{"head_dim": 64, "intermediate_size": 448, "vocab_size": 1024, "norm_place": "pre", "tie_word_embeddings": true, "init": "normal", "init_std_up": 0.0154, "beta2": 0.95, "lr_head": 0.011, "max_grad_norm": 1.0, "schedule": "wsd", "batch_tokens": 32768}
Each number is 500 + 25 x the weight over its row's rms, rounded and kept within 0 to 999. Layers, rows and columns count from 0. Numbers have three digits each. The size before them is the row's rms in percent of the matrix's.

# up: layer 4 MLP up, 448x128, rms 0.208, rows 366-390, columns 0-127
# down: layer 4 MLP down (transposed), 448x128, rms 0.186, rows 366-389, columns 0-127
up366 130:483527463485518475494512489517520497480514495505500495493489518483549505537487536471539513514486523484522448493468446442528513513535517487529526533515475533548504506490547477482524509480472525523522472540496468494513491493492474512483437509507470519502480495551473488497490528493480486483537451480479458495500497521510474489464538502481542458508514479455460532527489537513503494493505
down366 127:503535474461510515460506490526491504512540531469538510492488495488594474519490500515511507563498510485534510519456482472513486470501482470497480526510471515552519525451517472448508514482501517535519476506502455520468505495515481511496478538491515478496449466488515496522528541489524490461490484511484486491487535442461504499474515492502490498517525491494486532486483532490490549512509
up367 106:520446487509483504460517521488486536491444532527520492488520505507503482538472522534501574519509489521506487467508493527454518539516519489529533475465534476475500543453486477467502498520499480530474491491480486475508543461454485520521494495485520495492524500509533514503547500468520506522467552493460487442489506549514490546490524472499517487496488468493505498506472482518522493511511
down367 095:518553451522504527530494440515525508541505443500483479497450446499504516511540505459516457462490511493515528511465526508529487476482466518485473494518467515484506512530506547483468506501476522444514494516488521474511489501529508510483505486501485510441456465490489491505485473476459462469524460474520533488477494470460480491499467511516492480509492530474503496473503493509514515460512
up368 101:477476518497508512526524493489434425484500497477470539489502535496483427463499468488504526525532511501492526537519499552518558542461486492510497523496516526520494494505495499460517516491482498507485509472491501475499503519490482510497487485502512479521442514516526492503463492504524472503473468532492530546508504540539522480519472545515461468461535480534509511470483530490489494511514
down368 104:484528486505469528509498512497515561534532491472470508509481515518476512483480491539475498522477495531500506465541514527493540487425486505472490533469448472493489533503511473469483516496480528476521485485497440504532551514536562500480491517487515466525471527525499486475491488486553494477502547499505482482493493527492453514509478525543509478518509528520517471504480502520534525478500
up369 104:497498541480499525515519498457506487494473495438517531503470537509470538520489515503528490432510520534485505517489501508471487475507491514532463518528491518448540541482499491507491484522482512439449459503491487518487506479452481519453506505487536483501477484501556478553503504491484501514490474500484529483532530500504499487528521512544527483493495527501495492492544448545491475499471
down369 110:472539476519502499465517515522503524487528500526481452525523463476508509508521464496484493542502494472475502490500541486507503522439511538493467497450464501560449518503510477547480519489519488483549524496523455477499476520526509497505516522504476472483484468541492514486471508503496555425496517496472537499471495478498458488539503467513526511483483467505491514496498501493495545479509
up370 101:519512479504462532502541535539506451498519507502464551503486500519486532471476561521541472488508520516540476506521452491502478521486488483498504497517473501519476462539512515538492495488503461513493498517495497514501505490462477561453488465517489447515475494467492480479497497452467478443461538472514495508477505525513518469489483528497460534482500487464519501484506525477495484472528
down370 100:491516477494530526501544465540508468535488485529504471516502525493511523544475497536499476498480535529486533494497466493488494507479504490492536518536473510556496499495516477486427473480473477511493544537505494505494498482507505507437485530498521472510479483463524499487554509480473518496516517438512479537487506510506484509474536488534514494487540476515549518533524529451492456511496
up371 112:495498482532469499493523518489483495489526505465460489501513512499506501464491485489550466487472498513480522503503496488519452494495525526533549485490504507469460525463521492527478503521464485555465483532491509462474468473465515500557505510453497539499530486464487481542506520464527478473499500471486478480526489490492472551525525494536467462493503536512521496500542524547468524553497
down371 108:536464521470509501501497550498502489529476460539506477468487468522491515545529522507498460490455517491475512486512479517491487491479495498482480480574538493530533478449501515513479519551512466463468515517540484510474496466495524518528475505474510517461487516511518508478492484540519455495493483521480531520519479553531505485493501509504523507441514496518500535461495527547511533519498
up372 099:486483468511487497454465508503441502515514523480485505503563486516548500531494506534483509526511524543520449464513463525528464543488472492517508475530482517501487490473533447467463479479521536534513532502474492505496553488518529481491518496475464498496476470525489498494548518525493500496470463481509496515453477504471491510506505533488532476503497511512463486448487535511515459497493
down372 095:468509514521492484515522506513513536488488507488514515502501508500455558495504516480462579504516459497501501480466497479471508485503505526452486536487504485504538525484535477499544472516497552474496485449500479471495488504502544517485467531527505500527470527534449489490463519483462527476525523538492516508531515516529491513501497472518534520500497457520526524516525488458565518508521
up373 094:509500517451479471558468545501515458525529485479463509499523486511456487502473530521447508500492465497499507475493531496493514530517480538525519482469533540492504505522545471508548522507559493512493515481440474516514507503503498464479497484510491483490460502489512493510507454502506483482511476502539524483474491472466518524562527494458505491477512486474510505453475536513512492515547
down373 102:467491526501518446534474499533511524495515482501540507503477495537479468489495472458516501487471485500479498495458515523521502503504541509463495487537539495544515532470532504507440526515483472514513521493484495560502493511495515485468494509539536501508493517498451535500525487485427501483494507520477468459507507520526518503518519483496427489538493488495496535526495525468486551528485
up374 106:489493514524514518513526503489447480494476539502542474473493493465503512496524507462539461484483434507513540495510504508505492502450512504527517476472544502475499541513504494495544494525551560507522472490464517464474486501508465484528473532508471481506538531543481488537513521498501504485513498513523528496521490507521487559487480475485499490493521541471487504503549478545462515488459
down374 105:494536493503459504514503513464497522493467525511526525519490496506579514535493526499462482486536508507528525506534463489516488514560500543464493509494529517487502490531529502467502489533475485521511564540535492505531513513478542537483533490478500459482474507485542485505498495537512525459498543535457505483475529528543509471504532487528507528479491503491487491541480479521526515508517
up375 099:540552507522519494494453488511536482451520512468481519513513495484512478542496508506488503495504481518528477505495514496483448503527501499485499460550468533470506464486517522471531458446524492504482487434485522500537538481493517522538485481488504500476498486520559466522559473491483547521511491508549537504522517517507511467488514510501439507489531517507476493493481494475511475506496
down375 107:489476495471530477516496515500524507488532519500496512450500478462512523473527518503473513456492535502491492509523471495472460512497495502565503493460516507531487513488493508442510494491457531503548505535535570495516534520552546536505507509577514509492523489502515480518476499517538461499472488510487477544482542516495479531521482493497499467500514501519509497525451495500492546519500
up376 103:475512477467444481502484496519491511548519540519527461498487476478415502530475450475504534541487529523507506488490462500504514526511487514541490503528497485472498527521490460524493510513513507484553496522459518471472474513513509499482502523503446514498510521512466514518500555485478518505467512514477461482502477504488466432514509460529489514527536497513523509485494476487489535495531
down376 099:551535447490480472527495496470497482479458492514495558496524467527547492528541510524480521453527501483536529510517497447503502509467487493474500468465493511500445495538446501517531502465517500501514511504508462516515478495494539493494478497501550520521507510522525520468500499518515492488510501536524527467483501476555521499498511454528496496512505491509510525529508438528532502541493
up377 075:498520519468468449503515502480487514499487507487487479504524474488464492476483535512521465474489523523521528478441511472469505499538476501511492557467460456452465511489512493503462525484475533491458529490464479476504510513559467532489496516524493498511531495476501499532470487562461495513533499469478491518548492490490504496451493501517531462478472544478517509511507511536473495520494
down377 076:489520497492532480493493453520514548470492500528480500506514554519478461477491473513482469509502498507486545502478511501466494510476497504540512526480499495536471500548472518525502448471485511520551477492523505514522489536521469499497509514488549505520478485479524508513508516533537491495531530549515474512471478500511536534481493519476523484508509480529543503496488519500440504547591
up378 082:504535467512489491516519526524487490494525517500520522509499467493506510496491471475490483526508487526500552482487467509538475477477495484481557476534519532478499463538527502465520467520482563515552515526462489489506546530465465485493460489470502461515482499501469521535485476497508513489444475533499526514511498517533477477500461508541517519531451513526494520554466516486487499536489
down378 088:484497483529440488464493542523482477481479491489477470510478519487456502457502478511499497471482503509491484510497493500496471517514487541518461480507455472528481509469455505475496489485515485476432495525509452521487521518515510505493557497487487534459518522506508497460494477546462488519498465487446471518536514501493516521491498471471477526529490463499495445471503511476494452464457
up379 101:493473480481489482485521480465505517476525540527496514490490493541505504494528540569557507490475445442483507515479506548495501503512472490469529466500498464514468493481540523515506514451522515514489467487494483495508477468484527488547480535474515446510505486487532468517494475492514502497477506536491508483479457511514500542467507499484546556519502445502506501509487499477518532469486
down379 106:452456522506482530513538474491520530477453474475462476522536501487559523527549501500488510499460496477472529494466444489524496479501529481529519447547493507441513468496502509507491522546458477501513533535481506506487489502503546466478497504516491510497495486482530530523520484475488518556502512511463465485534523501489513512481517517502509496526483523502499471521508517504459464474504
up380 090:514505472461546543479518525488506519508520490451518471502486487491482471507520515490539487546503540531489502490492518504521480508523483497499508505460504466518514516488505489527492500489524493490515510484495476542517491490479524485518487475452493501522474539448485503533471491517467535462469502504519541535506475493564538470555521440472477492509493524487497417525484528512506500465486
down380 096:468542469557512556524488505487487499497498484504482498472499500466496477477504512502519498509517517496497500513482516515497463516485470490506500498500467490463529485518518494487523531512522520525463481474467512455484550498499550509520500480497499515525446542522470521541470471503490489543543543515527517500527485482539495446524541478517507488444480523495457454536538488532499457500511
up381 105:488507534504484529542510493518491519513531486470504535514482526513478505518536541505526492496459436496479476484520512503493510513489514516518540490488535525474449494482473486509531493531461543534538566519482476487461514475485467510499480483508479496486467497520521500517497524513523462477492545474503491464481492487471532469516471533481523542542540484470450508510492504510476470449487
down381 112:494505491481519487478531515509533474480495478486525487446497521513451515486532530512470507502471484536503500448485499499482465532503469505511508496486525493495544521482500465465526547485468497484518488494540523520524503562506539523510567518505502526515489558530475469510480484503529469503534534467473481490481518518491483485481554527494497531509503507507501480546459501476508444482471
up382 116:547466455532481447516514494561502524491481507486470508506560504508498492489456547483547511512465516531528531511524496517500477514525545481447558469486488471480544519508501511490517486453464506513509476504501488435523500465484496494488536449477460524493471480535481473486484502522473537518535494477504489487520488518496504480492509539500493485532493515511509493500514477510494511504501
down382 100:523482491492507501499475473517518482535476534493472525509508471487508460480456462449492509539452535499481553529489503480484479502489510494445454490516500540521527527478451487496489530510472498473487531482530486528462493500554519517527489527528479490463533519516549498501500464511477498461484491507529512450483512496504500510464476517522522490488470490514520521497534506449451492481526
up383 102:521510507440490463506481487505516503542528444517502532527542498488487487530510506493548493497495459466497489501499524491473510495524529474520473469511529487442488531491528504511537468524502491481517497495473511490548480453520480517537437503468485504500527498504516518464546479526511510508539490523505509546505492499530488507548526515465456513479479457490462514549527497491491473502476
down383 110:504518506505499516552498527472533497541508486550503506522534492484524511511545491508481531481520534488506468487489519553492489454451581519502490505485520501495492503498473535489486485480541498505519524492525491480485439514503504522458473530518531477484479470491526500537577503490464463480472521500512497500502524556521486500483499497468515500498507510474499519539551510487520462507512
up384 092:499509511482542507487487499549491499525516473538520499479470533495500516520496497507518502451536509517467459461489512487544493481521475517494448490494509505474459498502490478520505465475509513532504506547462459520529495471501474489509512482486459516466505520496556509447513510469451514490455497462517523525483497490517492481524561540501538492462472467504533493527493554524491494485468
down384 090:513461499478492518486487461493510470511491474482499462546484510531472511513501509513487499538447491491478461507536499496502527508449482531483532534489492521466509556535461496480489527462473515518538451473488492520503499525511473501502470511490497518538520493481556517502460501512499485494536503472491507537490510502495540574480503544464503514439491468480497511469529483475472483483513
up385 108:518475497506489505458543512529535469468515524480498493519513524514523496520510479525456499482495453538487514473526522503469534423505483518480473515470444551501488521510513488515530455485468487518529531514492475499460514499492524483532522509525483493496513505519496496523538492492559463513487522481557484529502484495502513527532471516480508502526480526473540511510499485467496457446521
down385 107:497523512497477516510515472467435488482470490556520502471505479482522512537521479540528502458515510483532490479537481531528482518497493478497532536503484480476463498511477518461479494508504537510472534459485453476501522504496523474488529509419494466520481471465538523500496539494502485511468542505474477505482463516526506520507485492542487530474520513491494494495473553516488543493469
up386 104:515537477505525516520525472509512460501522483472490501521442482480486507530494497505482470489482550439523542461505494495490491483527538521504501461491511489513474549497557500469492498488470499540467508473504484502519455501485480526527533487488464507535476478443512482553481480508505498456479525512491471529532490558525489528485526486462466498481491516522492501495527500555496501480496
down386 115:494497504509521494525529509476494484487514496447497504475470527492524533469439529496516470472519519439485500508506483522471498503531497485519508502510512514496488461461480540516504494477507475541464533531482468503539495521487426509502481496446495477532490525519516533548485526484489471515483472500459455535472496487480530494474553507449464499502495522504538508509498482513453512502491
up387 099:484487463527460485517553469477492489539483478503515489509532499487469514487507495516505543554524485530486491475485534500523489459504515534453528454522522505492499536556460524500463497483525481483483508517462479475462503523490480487512549505513472487495484490480479480473506527517497533511495446506495491527456517512535499510527487561554481504469501519533518486496534494538525508497463
down387 113:500480480465508471518530472488510471503462523502510518481507501435500507451534525520477520458507466531517513508516498494496526483501411554488519527517518506516501515515495495485502472514531497487520454501501535472476472474503558481495541517508529487461484517530450483526486477487515468492474484531512536484552481510514492482479488516501485487486511489496534508480499507568484491465467
up388 099:503517462498525552495537518487535488495457511493457491494489566492507472478516519482503484526470483503464496487540486490474473521444511535484503449526518462497481498482502474483488479527493525511444537481520519485473515445538486487537499506551471509515508485513551491555505547500488495482488481482510477487496471523475499549487523520535518498500516491477471484488519504532480530525516
down388 097:447491482542492486483515502490513491499456484504522524488526467523484517523509527497549513431539545491497490485496507513520532507507499509498525520506503508490465468534527502495481499518516491526532488538524516464445539497493547497450474493465488500468526537501498541470532494499465509526535490524497519506503505518537485539540517476473468496513498516546485494489562490483540507531537
up389 093:498496492508514515553528533489507485512463535455518491532482489486510530531494460490496494527458490526500468519480472517444507510490527515492492485514554487486496495449491460541476557509501492511491513531459506522501481534477518470495475470481499505505486519510510462522542512500500531509450485521499504502485476544473487495531518575533467493450533512509501458508503503458468489515499
down389 099:531528486495510504516525481459524538505519481509511485498520492516488516469538492501517489513485526503512537483535553454499494494496501514521495531492525511547519492494495544506499525484516500473528540494511455495537480518523485470497512541531532505468490519485522515528431452481494470493502444494476490519519494552513464542471514527462472483532559477513499487458506473534523520533494
up390 107:495494490487522499485508474528450480495513471444466448530483520536537522518492520495480507511501458448529529519541518539502501533480469498518511504491479472505508494540541509469540493502468518510521471506451517504502528466535478459467513523479472501495524514520509504471460529504468469479473516487506546529500481504518545497488496478495536530471478490518501515507518480540431500513490